Part of a small language model's weights.
Size: 12 layers, width 320, 5 heads of 64, MLP 1280 tanh GELU, vocabulary 2145, 15.6M parameters.
Architecture: LayerNorm before each block, learned positions.
Each number is 500 + 50 x the weight over the matrix's rms, rounded and kept within 0 to 999. Layers, rows and columns count from 0. Numbers have three digits each.

# up: layer 7 MLP up, 1280x320, rms 0.0763, rows 852-951, columns 192-255
# down: layer 7 MLP down (transposed), 1280x320, rms 0.0738, rows 852-951, columns 192-255
up852:487604510459457574501531536475529511541584521536499502466530461474574392483569495488620571532602546480542502513408487441477445561499544511537468379538512499466540567434519580630556434545431449
down852:418488497409489470466519482474460396467540428490595568455551507459505446433555457548455572517441609575490439561558433489513513421464487463610492509533544435495469551555599411640543514487487492
up853:517539556418492505503466464510493430450410472430582516561589530483481444516605417455544506451512609571486505525501474538522502436427495446533525343540486532478531501473532487515461522489578553
down853:487508490487453417506536506506562463546558457501470533431499418534486473476456482492558528538520477513548514529464502528461528478503571564431586494484518492449483430466572534464505486558442521
up854:460430546491589513527472556521439435484468508459550506511537473575491438423440544501459535504561557417549440516390498478521481510551492497518518538452409601496510491516561557549457528480630531
down854:483490517497452628480497474556539530572558399406532508472458462427445500592493431513523513479528510512466454499558435517529523522498537447504471565548474480462425545470533439549487383550523502
up855:430513524584518545484561514507545510537546481529469500495533502474416579506455603529532487493501465461480518521499459508512507560431436504443422488452588503527508508491550470515541502618513473
down855:492466482447465487525509505463447437451492563409489514504531505536506508477535519505518439467483535512459508249453498473599468434473534496495471506565538451504462597522467493522494526469499495
up856:504521539560430523524484522522453499462543540466482543559545484525466570540437499458445402423536497603507515545572588545490515468469527538574496573523504490525534482469474528618480539476585506
down856:473530491456560522542442524551574438500530542504458448506479444568477471559458484520473518491485510436506586450426496562500406532509547469526478471537355523515539521499384519486493488509482494
up857:517544508570476531394436440571497496425413542568501596517531566476476545566555396494507545647467502392582469533575475545594566459470530593488438466423592530416453589499517437468368495466545548
down857:467529509519512529517559431439503506497549394438556459495438541597519409465483521426496558431441456501481507652474478405537482547459549482536473412604517575530553438545546494565548645494444529
up858:508554507412524489536489553466437425521564532513534515409504667518490406447469559420636466535470486569469429547561474559464516547433571557538420487507410537469445508491478569486519487504521565
down858:469555508598474405434498389482507486554523524468443540587486467509504481475476486628494540449522488464488452417455575403572598465568468511497550498510461568531510532454469498589469483493442547
up859:488565462520503532566584494487491533537436584456517428524521522460514437397464600433496548525491494521537501539460488499420582527513485592493448485475533447450479535484464508558529505527436533
down859:488470502499491483446493458479534491472505455530497452493471474516445521501490442459568512544506440453538474481522515511442467557517508499506484518490475575580458442535505553425501427450547502
up860:426524556443524444497444477484380473554556568508534564500598534510540544472536550497548480471571494484444500515535583408467467433435556565500510534406461532505509525561576528583472539528580538
down860:463445507424560495510569524521469584531499448523487620514559551517458564416443525472578502500518543437541523512542556538421529489512449405477403423423498472460534414547487528543433486579537483
up861:506498598482516427475448521521549474621431548478578579463493528501513566457458525490552425529530503562539526525506533453462600455552518558535394473390470493481535494505459459605462510586471530
down861:533445615484490382546396534347481504493410402523458461499492509499398545564431427447525488547454424543489419489503543536534516585508590475541454476454493514547536526494419367437504522509503600
up862:429438492572543618494567553522453461477473528489483491460369527494486476502359487518529476561579553391495499534417475443490508410457618522488485514581464534473479482413539430417481502527468422
down862:592443503577487496602531544439380448551428564517446466442483488549551597590436478481563474587518463486495620513393552447477605520465527524512537574454447514433470471460489480449469555517314654
up863:476460431371593488533445523496464463520408539486494447516554444509570520478670531508515540521477566493553485513555508488559590479557564497459475422484509502542573560471634491612511523478441583
down863:424455458506446485426533504470436386470519660493522471521569479481531501412557520555526488403517582407504458508486520548514498536482576457506467538495509496504499483541562639519562476555450467
up864:431491535541474450471536535392514499516530504458574480561500587579450497437473504483598504500510482532498538507504522465543497475443539565590444394516421595568522488492504427559551577529515542
down864:579661517471524534424500449441494457549577487485412468519520512457517521458512580468516522532458497450480440412558430481477533562432427486545465558496505490606511492432554519504492396489534562
up865:431533515387487471555624523490453551502465515501488523479628526448577408388529471514491558507515577527527366511562457526427590483464539548484471470474453488472546569476471543640487516467462535
down865:582486469521522462456530507552496591474531532476498497492447502547524490467492398538538529519388491517517541621580525481470483544463485510427480578483478544469454512534438506569427521481514571
up866:457505509563507544502523510452522539441503504545474420435521529494448498505679526492519494506527487442603369512648472483546477424501582497432486453532528497535512474555493477383473555501490433
down866:506578536532456537418427459517538530561527487483546448578519544459445510441584492524391504498520515469555531479489462465551508517500568437439479407521515473463477527402514496491433498421524516
up867:565485568479425496440498479459499496453520558531562547515578576443505466449522448374487502454524599543439497543525370490477550534454512550531471504515480498526546556473571569451399551453457544
down867:515557546488505509510634555505537427552575473536464379520456546434427464531552557559417598553495543355460522569467562454498422347376427357496413551490477478465432571563570512520472523458499367
up868:495503524537491505435482541481518582324532561486537542440528510505603502465442434480537412519523513459460566515590493604537589392498493565459516416525597494409460550448491466507486521555460510
down868:470369447491575519446523551516479492580504465514529503490509494627530563604416474445445450509521524489530483590494432567571629476537488580453419497432458370438555565612507529492503402492444475
up869:577464574466586545518467440516518454479543500497537514502479533464471458399530600506544444504609501438433378522464443449435476514490605487602483421417482523494506550509572521574461558497540442
down869:493559513632518514461489545475479453454505498488501480529559490515466535457580488398507532493448470453482508536487518561476503531559536526495559458506316535493591523495455547516496506619547499
up870:560491587606593503502452520511466511567525451489538465506548551580478461483596448539512452579395523507504376537564491538501411451498519428506485449522473558459589487512599591544507473423556534
down870:489497482486554464471502599582441539511501492472407399459447544503414511544542443591450489477414546596477461504478563538506474416490512546514516420502551484482530512475582491480468418337490365
up871:416450558562619493451579503544508429541544496522491493432464580513546500569515482544485442520570550453429478527524583458529452482435519507577484506615520531462488507489583517476571466573555518
down871:495467560583485534474488598481493454526455439564467501458566586475454450460460420520572502528492562558571455452469540531455605402536462357501554469515461543522439411497482557546570483508493471
up872:473503544563531451423464506470484566473454560534542599525574497592500630458527487436613486501536570499484490554460404490538500538423553515485498428540590494481516622496544513440518508516526429
down872:485512521575486547525563529576519576429561383534503476512561594441451512556494467507424510468540554546519501510489407428444457421501536430498504491515529447502520442541400537436487477541560584
up873:498572432468485519584479466490565470462500645513501455472441504474595436452524494548490522467460584522520478506514539509558491493456571409546491489450475502535493474511515495462522557431509557
down873:481539365539431498541535458598491355455472529471461473500494461509458618473483489471441555397500545506552530400423451515522414452478525480466565573490498457529610493420562472487406512504463480
up874:499503587437516551459542490421535513406556471524561479429511562446435519433573467480542625505528568409479528500521501433502426418512581569540405514552513511492521471493526565434446456502552437
down874:491474567389475553562509464493467571484605441532582528454464443429492477543622477492510487499523525497505466521518497520560447516438474509618465446582524572470518445489464429422588473483530430
up875:382549515462516538540464472540428480452551541502537522555479547422537513496480521538410488579594524384448408527516509523482588485508513489476482475433470515487447506463521505519511511521557544
down875:512565507539574534544596549426464470488428581563495474445473529475441540436493507508453474472525449496465426385578463449571479582516469444518560538451510456568539433506501660499444568576477481
up876:509541410486556547456493549494542470516486544610491291528485443482364479447575552526464493512502547478434412510546490498497515409442543570433526481618574528536531493468526579561521462457532449
down876:547476493486443458419438371517451575469462425461452477501520464456519470503374562502462498460497504506585607457535460462466515488496531499619498438444486480568500481576459545549498552528520437
up877:442515595467536549489490542426574461454398546431425584504493566431505450514545518447472452485458492369485457561507455554505563487512561523516503464353546546472525639466524508593448577487375433
down877:549554520516482479437546459446532581547491521593536471539473559471472505569498491486513456487493508596550531544512477468548448477521479512554503383413560443462420444577499556455436571439533484
up878:471432604497520556390482581390525493486462548539512524506538544427477509578509557462557551528468522522450464551445491400476493490493583520454406432508463510407599619389594463518518509508492489
down878:469553496425485479539467463467545570636472444492548439443509541479501490492440554402539398553502446410552510603405467498560486522397506494613600580439528414588554555512556540492607468448437442
up879:519515499455393534554492464439443425487540608470494428488481516506516396413494546459549470473539455544403534510553462435572544497447522552536384542518481562532515501496475604471497531465463551
down879:506505471500413521493529470530496506432543549502483487473463511535489563459421476556478509476520500450545550448479484571571551511584582466449488515555518529552531495486524511531517412422492497
up880:510570543496464546472468514427516545372500477475428589438558451430569488475539584447550512627464514503527514534546548530462512514419563485529518442461532543525433599478471584496452529536445444
down880:527526494463579560407544435477538464517472555544534441475477411554451482519407472465446573430434490546596549530577515439540455461525498461527564458484534563559488489490514463469540504500451479
up881:502533483492529505451466619439417487488529511553495472425418500457549533531471531503480555547516506503495513521563476472656475364556408516562370514490506470463470557520563534496519503646472479
down881:565560516479528457476576399612511551563461569510528478449619549505478445552425454465532426458531465527599470536584513485465495505445517493438542587506540458448496542504506429488519480467462481
up882:520535580408481530442504525412504565476545530412539562391600541436547432521569588453484538489590551575515472521502471494446495492443572602559498381508473547499557468470529535523509490490599554
down882:488499562458462440427578495519558563492549559479503426534420517378505555428465570468513436609399453378557461511438547485556493501567537477439538536492448384546437438641510519495521428447532504
up883:512558436504470527526450470548410494501438588575534495555547554497534486372448481487511402480545557491504426544423450478438543418494485483524545445536538516423524492391552455578512521545506494
down883:560413478514377566457540596492545467523502369479523410434478517550406504544528561484525531567483492521543490490550509505545509521536516451490456447463509466522453530471464493495488491467490551
up884:493518490564533476543525554440504473464420514494474487444566510511564474513494486510502375467573511539482563504439522458444485472524599537522538474565553558510441542539522502583444504515536507
down884:595546555469513597456502447463537613574538420500525579512509486571478391458542486476484540483444520443441468519562512437506545565591483546517437518586498491525419523480565494411521558492460530
up885:516483529441632600449502581488501508619589459550482486485516486545528477427560507423432528546505489433475479551551610586473486502481521618498532514519505430559546505501516547564402479465488547
down885:434504492473469531495480563536434481477516512399477535483531492510541497500521513493479484460497593456473538455651457541444509475503538527463409423485553594503450555444545505505569507482531461
up886:447533561467553509581547529484462566494572524542503499469540555491513519505597517467533462442535584482510516500496531495460505481512447502583398534522531508461552498535489513480496507490473565
down886:521542432583452481468499502433472525547522443496537488525472467464477532472453419548572412475399488471557517469450460557550474434530516478501586554474532474493448524445526474641530482521456436
up887:578503490526464526489572604450509507522397489572561568486489512449491419531538651388431352523462475495458596530533440458538523418501580517512496438461499482558500486464481472521417508500514487
down887:324454481396522545558497487468486502597526466527523465537532565502403564433541415501527548492418375511466560478435520497507516496524461471444607500546500483480553534540537477557358586526517500
up888:554520558499469456518459475459495420466467472493526549506593511505545490463523536377601520430594563456417541542406433456462486488500526638585485471538530525495586462485497515522505517461485497
down888:419491486483565476521493481583476469422490511567553532607547456516414472510459435519524425543542535394508567511526556522507548505470553368402513447584577488474481527438377513499510516549582436
up889:446503537481430522378546551511479562540572498502463509558605488453467481522585520561576607534497521432562498531483530491499545495512494542473475436493496553503493457493540478400535497475487567
down889:446496495406443495394483444513458549549388599532467527503550456518482569483424541569492525500543523609528534433419506446589578476456467456363527482504521481570582535532493543459475473489561424
up890:482483492561407479502537553561464548535466465475515454437509582437537454479469557485481567573460488513500502519457471476441448577496519510474525446396531500518559510422567602552476480462549531
down890:514441542519531563537411465461458451466534573568418544510416445599403475559513466480461421546487530442482435496485512486506515514487507531488458423489466587470533485484414464459528517510487495
up891:479520497490564469467570560499517499513461529437519464543464535463472473466451509503478463508492521455540513518612543502489540449477496566457541497570475477519442503484560503574456503512505582
down891:474482535484511478523524447507529444497524506539485507560548452498505479534531483415605562457534501574478533449471473476456478526488500459542426471429543541548557504497522542472517483482467422
up892:531470522491547573528514580493510442435524500564531530535600531447515473458513564452607528596497437531480586509582501473567509484456483524490518496452441521467466559547636615469460473532470539
down892:472507496478531521518504531466527568556476447452516542535497388540562519530480510499534437464536609555415563529579490471513504553498504469567478503511485513487572574597368477467529537456547585
up893:481469446500559538503454554442469542482462556441506415494444578478577526534465513552572633584511482459546540521482452464490616491460571562590504525462507513530500544518468521480516506496529505
down893:496543498497552471589415488614482469476546392453520543553506452429508462473537457485493505477467569464410449402614521495526562536527399417537501523454505441541540573466516481530525459473543467
up894:498685464464426545433557518509572574471510587597587568420582489521473465503516457515491526513497476583486517533444569566501500495565558570539453422442512519440413473520542452476423475511506558
down894:521512465425419427477554498543512468510580472515439401529489520564512517473504459511448459494512540480463521459421484551428443462445585494475471443518509386561528525546477519535455455500511507
up895:573587441442499555507528513499489447558366590426484524448472493483576554515550437449482500508462578476550534539470498511413501525384514623453462597589406518466577461554529508513491450482460408
down895:527493655497437537616599441498531508530522500513591474470537506506497462429497511509493450502512509463493515533563452441520434546524566451435531499598483533533456493436474486554432524513443676
up896:460460512513531495480441466501545389545440469476581527483542559531519536555585541430605434510452490473445526551501460417423449433463529457467414508493446584446534578520455537562481540562494538
down896:445472462410549510483436481473475469525529408473513531560494542458548547422481482486520604487606515477487550456566518495528499494470461474537457515529649513531471516511535474458543422537524394
up897:470504489382355428522474493467492488569502471542480412465516497451565444581519487535509443544550500452514461499501456411497460473521467427459495392555616547516561537343497523538599487488580533
down897:541479525518354509479445386526523550399563577506503564518537498506403522633538535495516547447501462452517570485540507501382484530516562489471429543493421497477510497456519552556546404510441519
up898:457488480508544567455548575521576391503520538421446552512535475516528473412569545439556464497430539499574407557561496553396495514482475519532527443538543491504484496524477452471485558429607608
down898:547440523540489536562494543452442468551439500520527488411498563538509514517513490602584449463494453558562421580521523459567462458437492522496493511557543630456585432528568528476524524511434538
up899:499448495499472507539563545445511448435398632540558519523537469582494510512535468469479535589582517507546436527478502508472550438497505547509477463480408463481500495493483530560426499543540572
down899:505541401427513527491499472534541535589513461359521526499480428505410508514357505528496609524454419490449448479464478464473522504465552535562516547475456552581512476589576496565412463470573504
up900:457526494526472533550589467452549440606494563535477528491515469479554534471510511527441468502502517542442505521465474527489520491498534495461559509568489495489529516460443478595498545529419482
down900:462551511361510431509455488516557524562422509593578499559433472584510526495547461526499475559500512453555478496492538454488457510534502481514544429472414477473538564450560562545527549467538501
up901:468608513372470542474586543505595398503481496490586464515468491468437506502523465458515502474509552525446572503458590464513434474506543464431434461539411489542468466461542537570526467530544515
down901:560465496510496403586448482495487506522498504516427472488465512470543484506461566477475460392429512514529460450462470496550452582518527574554538507507532507479572575548475479532473518550490405
up902:394493490454649479509501537557500504586470531562470512505434483431530546510478500478515530599535562507473450519478571434503457553388528526466489552557431609467489506381578566594577510343509557
down902:450547486509567390571485496501454511512537477412407483495515396601553484585496486516544547478536449530463525629441392441443516532483544516555481527443449462553578476494595469515510423464497485
up903:493417458490579531537561561517438423519483579621544462481479508529487570472499577451459560587543502521437387538465525485460547510500513504548479548514436567541544556435527573491453463520495414
down903:540531479462483508547519475505454508486584462593380485525477493511488510549510464423502613540461414482578505539545546523479431489459567522423476549525519501531450467558498506535424565442503516
up904:477417564475559470556514555492448444453559510515546452536462561574495398493526455566600472592675530387552396522519486486448514460535529575531470505446511491490561475511623545477516544416513591
down904:423439508485478466456398483479459506449541534571614496442626568459497503495500546483513534411471565570474549480455448502485575530337457486512473530588478517488546488562473448500592579409428540
up905:506533601450445451527533460480556537520576485603518447469482562505523508530517479518518512540459548510408499517509457363503525475544436501457447487481455515489511458507530559541433561375459473
down905:501532434403496554429519508515444566513515450411479589552579481486478487501456418554481430553557490541519524548500466489526497476460500431560530526411530526434618465492495534469473483487349543
up906:499559522479456496488516550537475505493499553515556534409550552478468459502471512512560472518527454503538586498560550437480499504504504563551552502462474609443525561433543552505450563532479481
down906:484444457527480516506510473430526512499562534455484497532496464466455554443605479469495521552569541502478442533372443488559529469534495418457548453564505479464464510511430513533524494436513573
up907:485481438428522498500516440529532478578463521587455443463498490566621491460497555471632464564547665525543486544508522443426546507425515524588424469530449550411428503541517494495510520445557498
down907:458446490550418527449542467497630491422439433534516388508543566443479615474493489587557380540448465640519473490561540563488583521444521568384555470514518627461491376439372525565587421568522432
up908:539534580491493480542551474486527500559544524414493521440531464479539510528579525513619569556567550492528481523595469551419567500414486556577460502446493505518549451508503486432451534468508559
down908:406514495514562387498434519493512399409561579495499400424497441530636537460524512445540466548456516592464480536471421574547527518542559493533535492553542510448508503436444522594388455505468533
up909:446528436482481485474491486487606440486537533529547461500534525509464447519551430529488471555523506469520435501506543575490536499497527489580575429431631567504563535452468542457448502504507597
down909:493507504571508561487510556526363501475497535484536562539414518489481501518485483506497515433477515531395511486459424410519461536526510508531452564477449516511387520521577454512509515455489453
up910:516449438494543508495481470427440477448483514490457607548563572569484464489459534543495545492565583522517455545559377551443494410512586540516480494479473548518476509548503531523494488431520525
down910:495461480518459530537492557526476446521550495607537503508508555466543572448472473500566431493583544496586437537576484471473561454537528496433519406540512511553531391543480566570502417487517509
up911:506425537494562537437401555460552429487484472506545544495506519561451452502490530410508473442519491437439417557524502456462452516506504646574536489477489505437495586553554527466460558546601510
down911:481539560413463427486448462511528459518623491499527512575486518598550501542445407526534458515511560531421581478566572434559469520454512467544444480475530401473436558520566463458558456527538551
up912:452470538455514434482507448479528514516493486572434535378563607426581529440635453484525526575507594491503523546547458478473549508444530467551565420482453520447547599483530498465412544451433592
down912:523517537527472420402508487534508460503526470561594541474493466532522436448558640486522501494421425453472528468506455572482494478462507513448458483523527473505422407551504536549486504534531496
up913:506487466525464521436549531539503442541423605519517453509489495613644556463485428496466464505540582521523489559515504481563580540519530479608483558524512540510509526517569435417438504542491475
down913:513463493405460550507483473489452411463449467459427546389443538604580492640392445405542461475494558478467445653515508517494619577549491474569600575470518462477524485458514471526592462461486551
up914:506571509475415455433505535521536496486493588373497463529468487478533469509541568493513475521499547507551494539493488467427468523469472517620493499505562524486466483520556511449479567441590516
down914:506462498581560568483517514535476505471456472460583597524471449494488587467513557476450563491537525467521568472511403509532500643399513623507536646493434506491419460478527431479537519511570560
up915:500475510424567503472519598487402534570510517543551513424468524460479419542553428513501427470498538386450498539524546498563447516527558529451547531535459558507509503503494449478499466511528476
down915:480461532373467581448423462483549560495483365542575485479525581446465598468511445520474551552492570535435497494403509566482506491488465540547557497474484450447549495432452503578487455613534451
up916:489478491438470602480505479473577507520475511462462540471548449449488516512457439540438522529479516509486559526603485428414416472437491457540478485484448527497446448522514440489509481531561577
down916:460404543469503477491412413496531545551508499569484541421456475521477448447467428532420564562492501552468510508542514579551426486467579509448481498502519504419476484489451498487457453589483520
up917:521572509529523585407473592490451477551480468506459542400507503499444560517450531500477437505501530455415537585546467453454436454470544548591461454486536503539501549433498477573446528575510465
down917:521517508509576353523524480527544528493497445462538499567613445573475437501450496580480478576499479539483418454451537537468515528493538473367558446476434518513473439484488582486546519425470529
up918:427603533523475567552516544503491496484405577430541468546528460599520444400373505532431477525596504535481416521483519450456454564483474437513572466478544418446472482391529559446493515551552449
down918:527439433526403648434547588606537537490477541492530487483461371469516524501499533536553492478425412459491506562522494549577550507633521409475495467539460503488524542441476554530509482522541501
up919:501572535631462513532471432518509481493542580431518463450481556541488528558554549515538491487582437475534431519489428532523489512459518557484468520495586498434507536506526552486554500513471524
down919:463429471590528475532506507547525541492400421518486536507583499425437447505501490515503523458448529572451552432515522457565543513585403431523474517517446554414509474504507541520487484549449555
up920:460510440480571549573454574518478474538489548479526473524448547578473477442480447447466481526578554444483481528625518505548523481463533490422531422525428421519484485498550589504486484610497551
down920:480504568582530533463535514470479492509509508458526475355494469499547407514515551557518597480482507497504476499523481425494446403505464565521516465561541527486618518579510507441433556478478461
up921:409609451604439477436447472479512489470425555515520516564515542489523455551487554512467467472510541458564496523476558444463579380462538496462393472459476445397521518490612455512582535476528495
down921:473495418564455485545406534473417462560519461493413468488523554530516449571461466518518528504597498569570445513590528514555497456484588491478475532503498512472538416548573545523516537411451444
up922:470422460448482467448553487451488428578431571468535475527602579471480566482599408468385459600626591445515485523513493458408471474515663540496544491641443619496540547521520433444508509495515524
down922:514502424466487552514503493395483384482496511501421459419489585516580489495440396426527463510447509536451450549463511579491570439485542502466469485420619525528512531524535433582472506550443469
up923:505540577423490504454524450493515518432464464594582472507543562474429545531608479560530534601540429507424574538498434520418589501493482635499442511429352501458481451526505461506506593498451531
down923:523533524512430608441525492466592529502439509468499532539540485452545542529549427486515513486493462481484406561470506426538471525511579449557514470423481464417509491511497552476552478453504448
up924:392576428476463461494600518448459439430526488503584536449530530549440556468500542474449513553500534441561440527549559514479447442423497520447455474521553491475496564535514433533516462490539532
down924:466475542528411500442437525490467445559521466503484536460508548463511507522491463516468427540520512507486541368493493507569490427601521536498474581498587486494594501463530535435499538457479517
up925:448549533460460500400533595490555486445553503493627533483590528528536495530555424521551512540509495519532558529525440485456584426519491527480519516474560489433545536433536579508425562538477640
down925:531519489482510548481503537530443456598545479503551511416459472409489530594438419468469474514462482550550494513446477640507517481616477500519451504570509463554394532488565542414454433497432441
up926:471499610440571474448526488566472498579576517487441470460487499525461590441509479516533425570497463507512508530538478585521507503532510489565416427465540465470572460530616483475453529478470570
down926:443519407513509475560528566490460471430522552593545499560572451545515496543512486537494498582457504512487505485552517460491570445494525448462541518484486469492441457455578453561511427444544450
up927:539443458504529546498528533514434492592434513576508470491489523468550472501538492579493331556515541497516524504452554409560483463492533449504459554465519554495520551454591550481477479516477439
down927:560501543467466367446578498531605524503390471463467423555508633640550519541471489576540450515475449559482481600493401469483501477451497487456600494533434466509502443431452486490522502402550408
up928:442527500453527518432466516470503513547397558571503488434456427512492438457494542542445523606578569414476471499588453580529560500502502446541466505455359570486460535454560590510525506433545417
down928:483543492467556559534543376468454454438579500529549603510511421466470540575444475445497517508481509555509466539473499456426417476425550528530469494504593523516513422520559471485451532514561578
up929:479559536540481466475547526413463539601461524530497463430524492460544526515528465555459440533505423502466527530454504575510463438457465578410489527484472582523465469482543512488438552480467518
down929:512526539520501569591525502525510534427456577478489518486487517512421557498590537488498460572465512459552487535542519466501452531493487458486494495530497527482517473408504432469520529505500510
up930:480540485534461494499489496430472487575570544525506508471461597464451467493549495561599420507579533511607427548576397529435471504485469549490538566578489617575505498548594604508524492440498510
down930:439424580545525385529480629521610425537517595502588567576502585463518432571430473515467489588503518432466492461507559470534433492508602525478555480492353418393452505524493483507558420468441526
up931:370512588500490403426470519545545456571418508454609546549483537498560581454463513546496533411550624404464494572511405451566520462285574480614574401471445502408533507442571492526507574527470417
down931:411435482449421404588531522446561516442494481452645422415516556470500476494529499580495491493576485605436512510497511442505499487551477500401548398508409551391541422479566446528450571433442543
up932:507489482542486587516470525493432461459336522494507356592527540471467487519530494465477501476484455476489500538553459461417511435504503546494554511547496479458502489417562454574510534610536524
down932:521494503503499520528510475465521470488350491514424455547489519601494468590544521432541487520471477423425509511505486426501438495582497481541477540515469396513520472396473526584452403488598546
up933:511534593503514494454532534398528485467543507452499563503513521479463438579529488486558542557568432556438481543521488520430454522489538530467386501546461498450426531508490542470416537474546502
down933:469456549520424453426519404449549422511461489391470490459459486502530545480437499505454552569444393505526548397459487490580558541512518438498504567490551566496496515511461499533438480549473571
up934:504465454590477462454527477487566473507464669482535533468450481495440544528444514506483469524442533479531440541594404392471532511430564522443566522470613516491534493414538469538333467518465519
down934:530497489510428539507539483489397499586530424537525443478514445475533483539462502554393539531493482484537430439443447515474460553419404519496610418546408482483475449491549534598477420442446496
up935:530492510556467556504618537486548472463403441455500507485505571426494590430396523447467520562464473454463580516617440546538516417550580586453560506479519513467430548513536494546462536483470505
down935:459556482493490524502539499562475480548505520466487428509470489591509595447452479485479477504546502479528457320495455524500455498528515459511486507519503527510573460567487464495507473520446519
up936:433556463532509551519450528483525464473498433458563404411563546464535543525501538514612503462609482519495597570549570459335507448558579512520481495469445492553589467565400473529554564568500491
down936:423475433413505490496550518465464543498567602482524515527546513498507550506558532425500493491520405512449500573467466520572543516438457577509609537603526550546581514522507459510489451470477449
up937:562512509501503561472506485500465442617409489483488511517576555526508608493491500466464469492582583549449531543435518525509401497448543513489461494554449589442574496448537515495471509542490457
down937:520426482501441533517484465491533519508604533474495495494568411599497517414562411445484464477480470470488557552502422571571496585528437514442491571519579490447515574474525468419541461505477520
up938:541484496526521484512517525522444486504467448451543531437538483502526474471530548499520483433541589530480490516493389451574495553415465478504437509443494505527552464568481564546446525463582513
down938:463470499482519522512499479494626498557491477566542476507531389484422547461516478512471418513510445512474530478446611532475455443471442516455506470498533502438451491422528444519428523565465455
up939:368499569469455464490540461453491414492484407473552512541562513449497494429554510520595469489514445551515468528450572472474525391518545457533431432432525528517465545527480488429458653419513540
down939:529426488428550483520543489479512433447513428463595492560612422538418476533498499531467470481486489535446491451514472450523468465466486518457586530535457508466545471444552586493472356573477517
up940:448478562481650459504511504459561511553511431625558446477471515494474391494567627568532460517504545504490421507515485534488555425449455515443474464444499596475511512412558511582495472510472474
down940:509414480577552456470637494588478552498523511485532484477566392510621469525632468469509426528486518498491529425499388494458441531546524503472443477539503548478576608503450480497488544472426469
up941:494505426440561546397460506455449425491514450472504467510519526532475509456543553469564563594493499455483451526529380545544577410518603523521538475473517519504425477477587563447488476591478488
down941:450476424458542478475545538570507537458571440526478399515475452628473523494454543428497394481520530561514464469465503494520573486488542467548452460561586551526447521490495479461461526501398567
up942:470444459482527562525433505563496456546375494408488500510565508401507521441518493503507565532523657492460441553474518506437544563511522492485448521477459613590615441573557616506473489576591518
down942:545496478509391543482552523569511537441516474487547385520532459538515546517546488461395440462599498540405558668486500665560545515478464514527563550536518514555496475497483412577459414500509540
up943:453548534493481482457560610429494547462506455485531529506555540429534539501501506524444419478481439520431452537507548492499527421423526499529554467478514480438498534487525478493410561553492545
down943:552498514519527549485472450521509545502427515521509521501436543519534455457468495503542482531444529509473480596522525521470417570565483453556411430478499537483550498530496578555496432483496502
up944:428492485515611582428413551521493518488456499453554544500478506498512489485516490464495422455536525379553515522533562578445464496447459545568523530477576592487583502515438553559499493421531562
down944:504512516578540473500476446479489558460479485483560535525496490546425539466592438502504519429523504465510546474555503384433472546490416396484418625578471511483465464541482550527486529542447476
up945:463453541487471472511478579539437495546551471489528574528529538419583526434502579503558543520559516480506490519443511557464592529484511538616450486444550539443418448509500558536456553419441468
down945:423426511502477519473506460571506393499555448518529499550511562498530485549561477544482496484442472492595537555463501463501439545532514460407601504587413445485586424417510545511484541531463504
up946:470472502600504590521539545488462556594510557452481570499481578484656517470475658554559510460483540467440465547554551552503501503500549574497452436486584495525396516460429471511528495565474489
down946:586445469540498475502500427528524511487451492427470433574420506541512515552485609463448447553472524535493522400384639450495452502541457529517503484547489451648436479505614492529559537504574510
up947:495526464461441536447471472561471534492545547481515544457534580563568546427561552517518492523482511517547460503445572440515501533412522558482427391496439514438445567515651480486545508484461524
down947:437441493496523524524546561542473549472465505513552512499581457429544570483449503566478493476537487549440579396458468473476546508522574472545519568480556595558493512498452573573485463495541434
up948:490455542539451525527571456527400565449411476458434508557593536433473417552549463445568501564458530451563461526541569544530489417490474486524475458549540486427505561472581418608486488456523489
down948:493442544514392516477625579433467448600473538594561526565582451566534544447426458463384584452509454490464622487406485517492505521476556510472538469488463542452506484504531550467371531504558526
up949:508621492488522596495538372471524460510522431542565478499498452462449492501523509450595467451514457444398544536445547435447538483439441617515419543445456541446537493423488486606482532625480426
down949:504462570453559523582442511502575496500444488535503402491512504464477530550496449513478423583445493551497616491404522503576426504500462656507551527476494412512570541525516466416394401474438482
up950:504525485498496571452517574534564431584439434570495503491446551528574484569594585535518547556374514568371462524458494449479578543552481472477483462524520483449560590392508455593539483532475522
down950:500547525470529486481499521516563499530501496474488494512519537474495551431536452488516450498475438448463402261569523499450526488533524478557538425444532479422485501566597472537493540496515472
up951:465488546460551581491509522464504399468528472549548512452510565387483485475560556473466571479530470493399552530467595485510450521452503586458442410500400504410511481569515496489531559521498445
down951:558465441509516515508491419543446551396484486574595522538522542535501469485551426487428590457598540467529484543521517507513577429531499542381502450421559494529517535427398496504473420575513420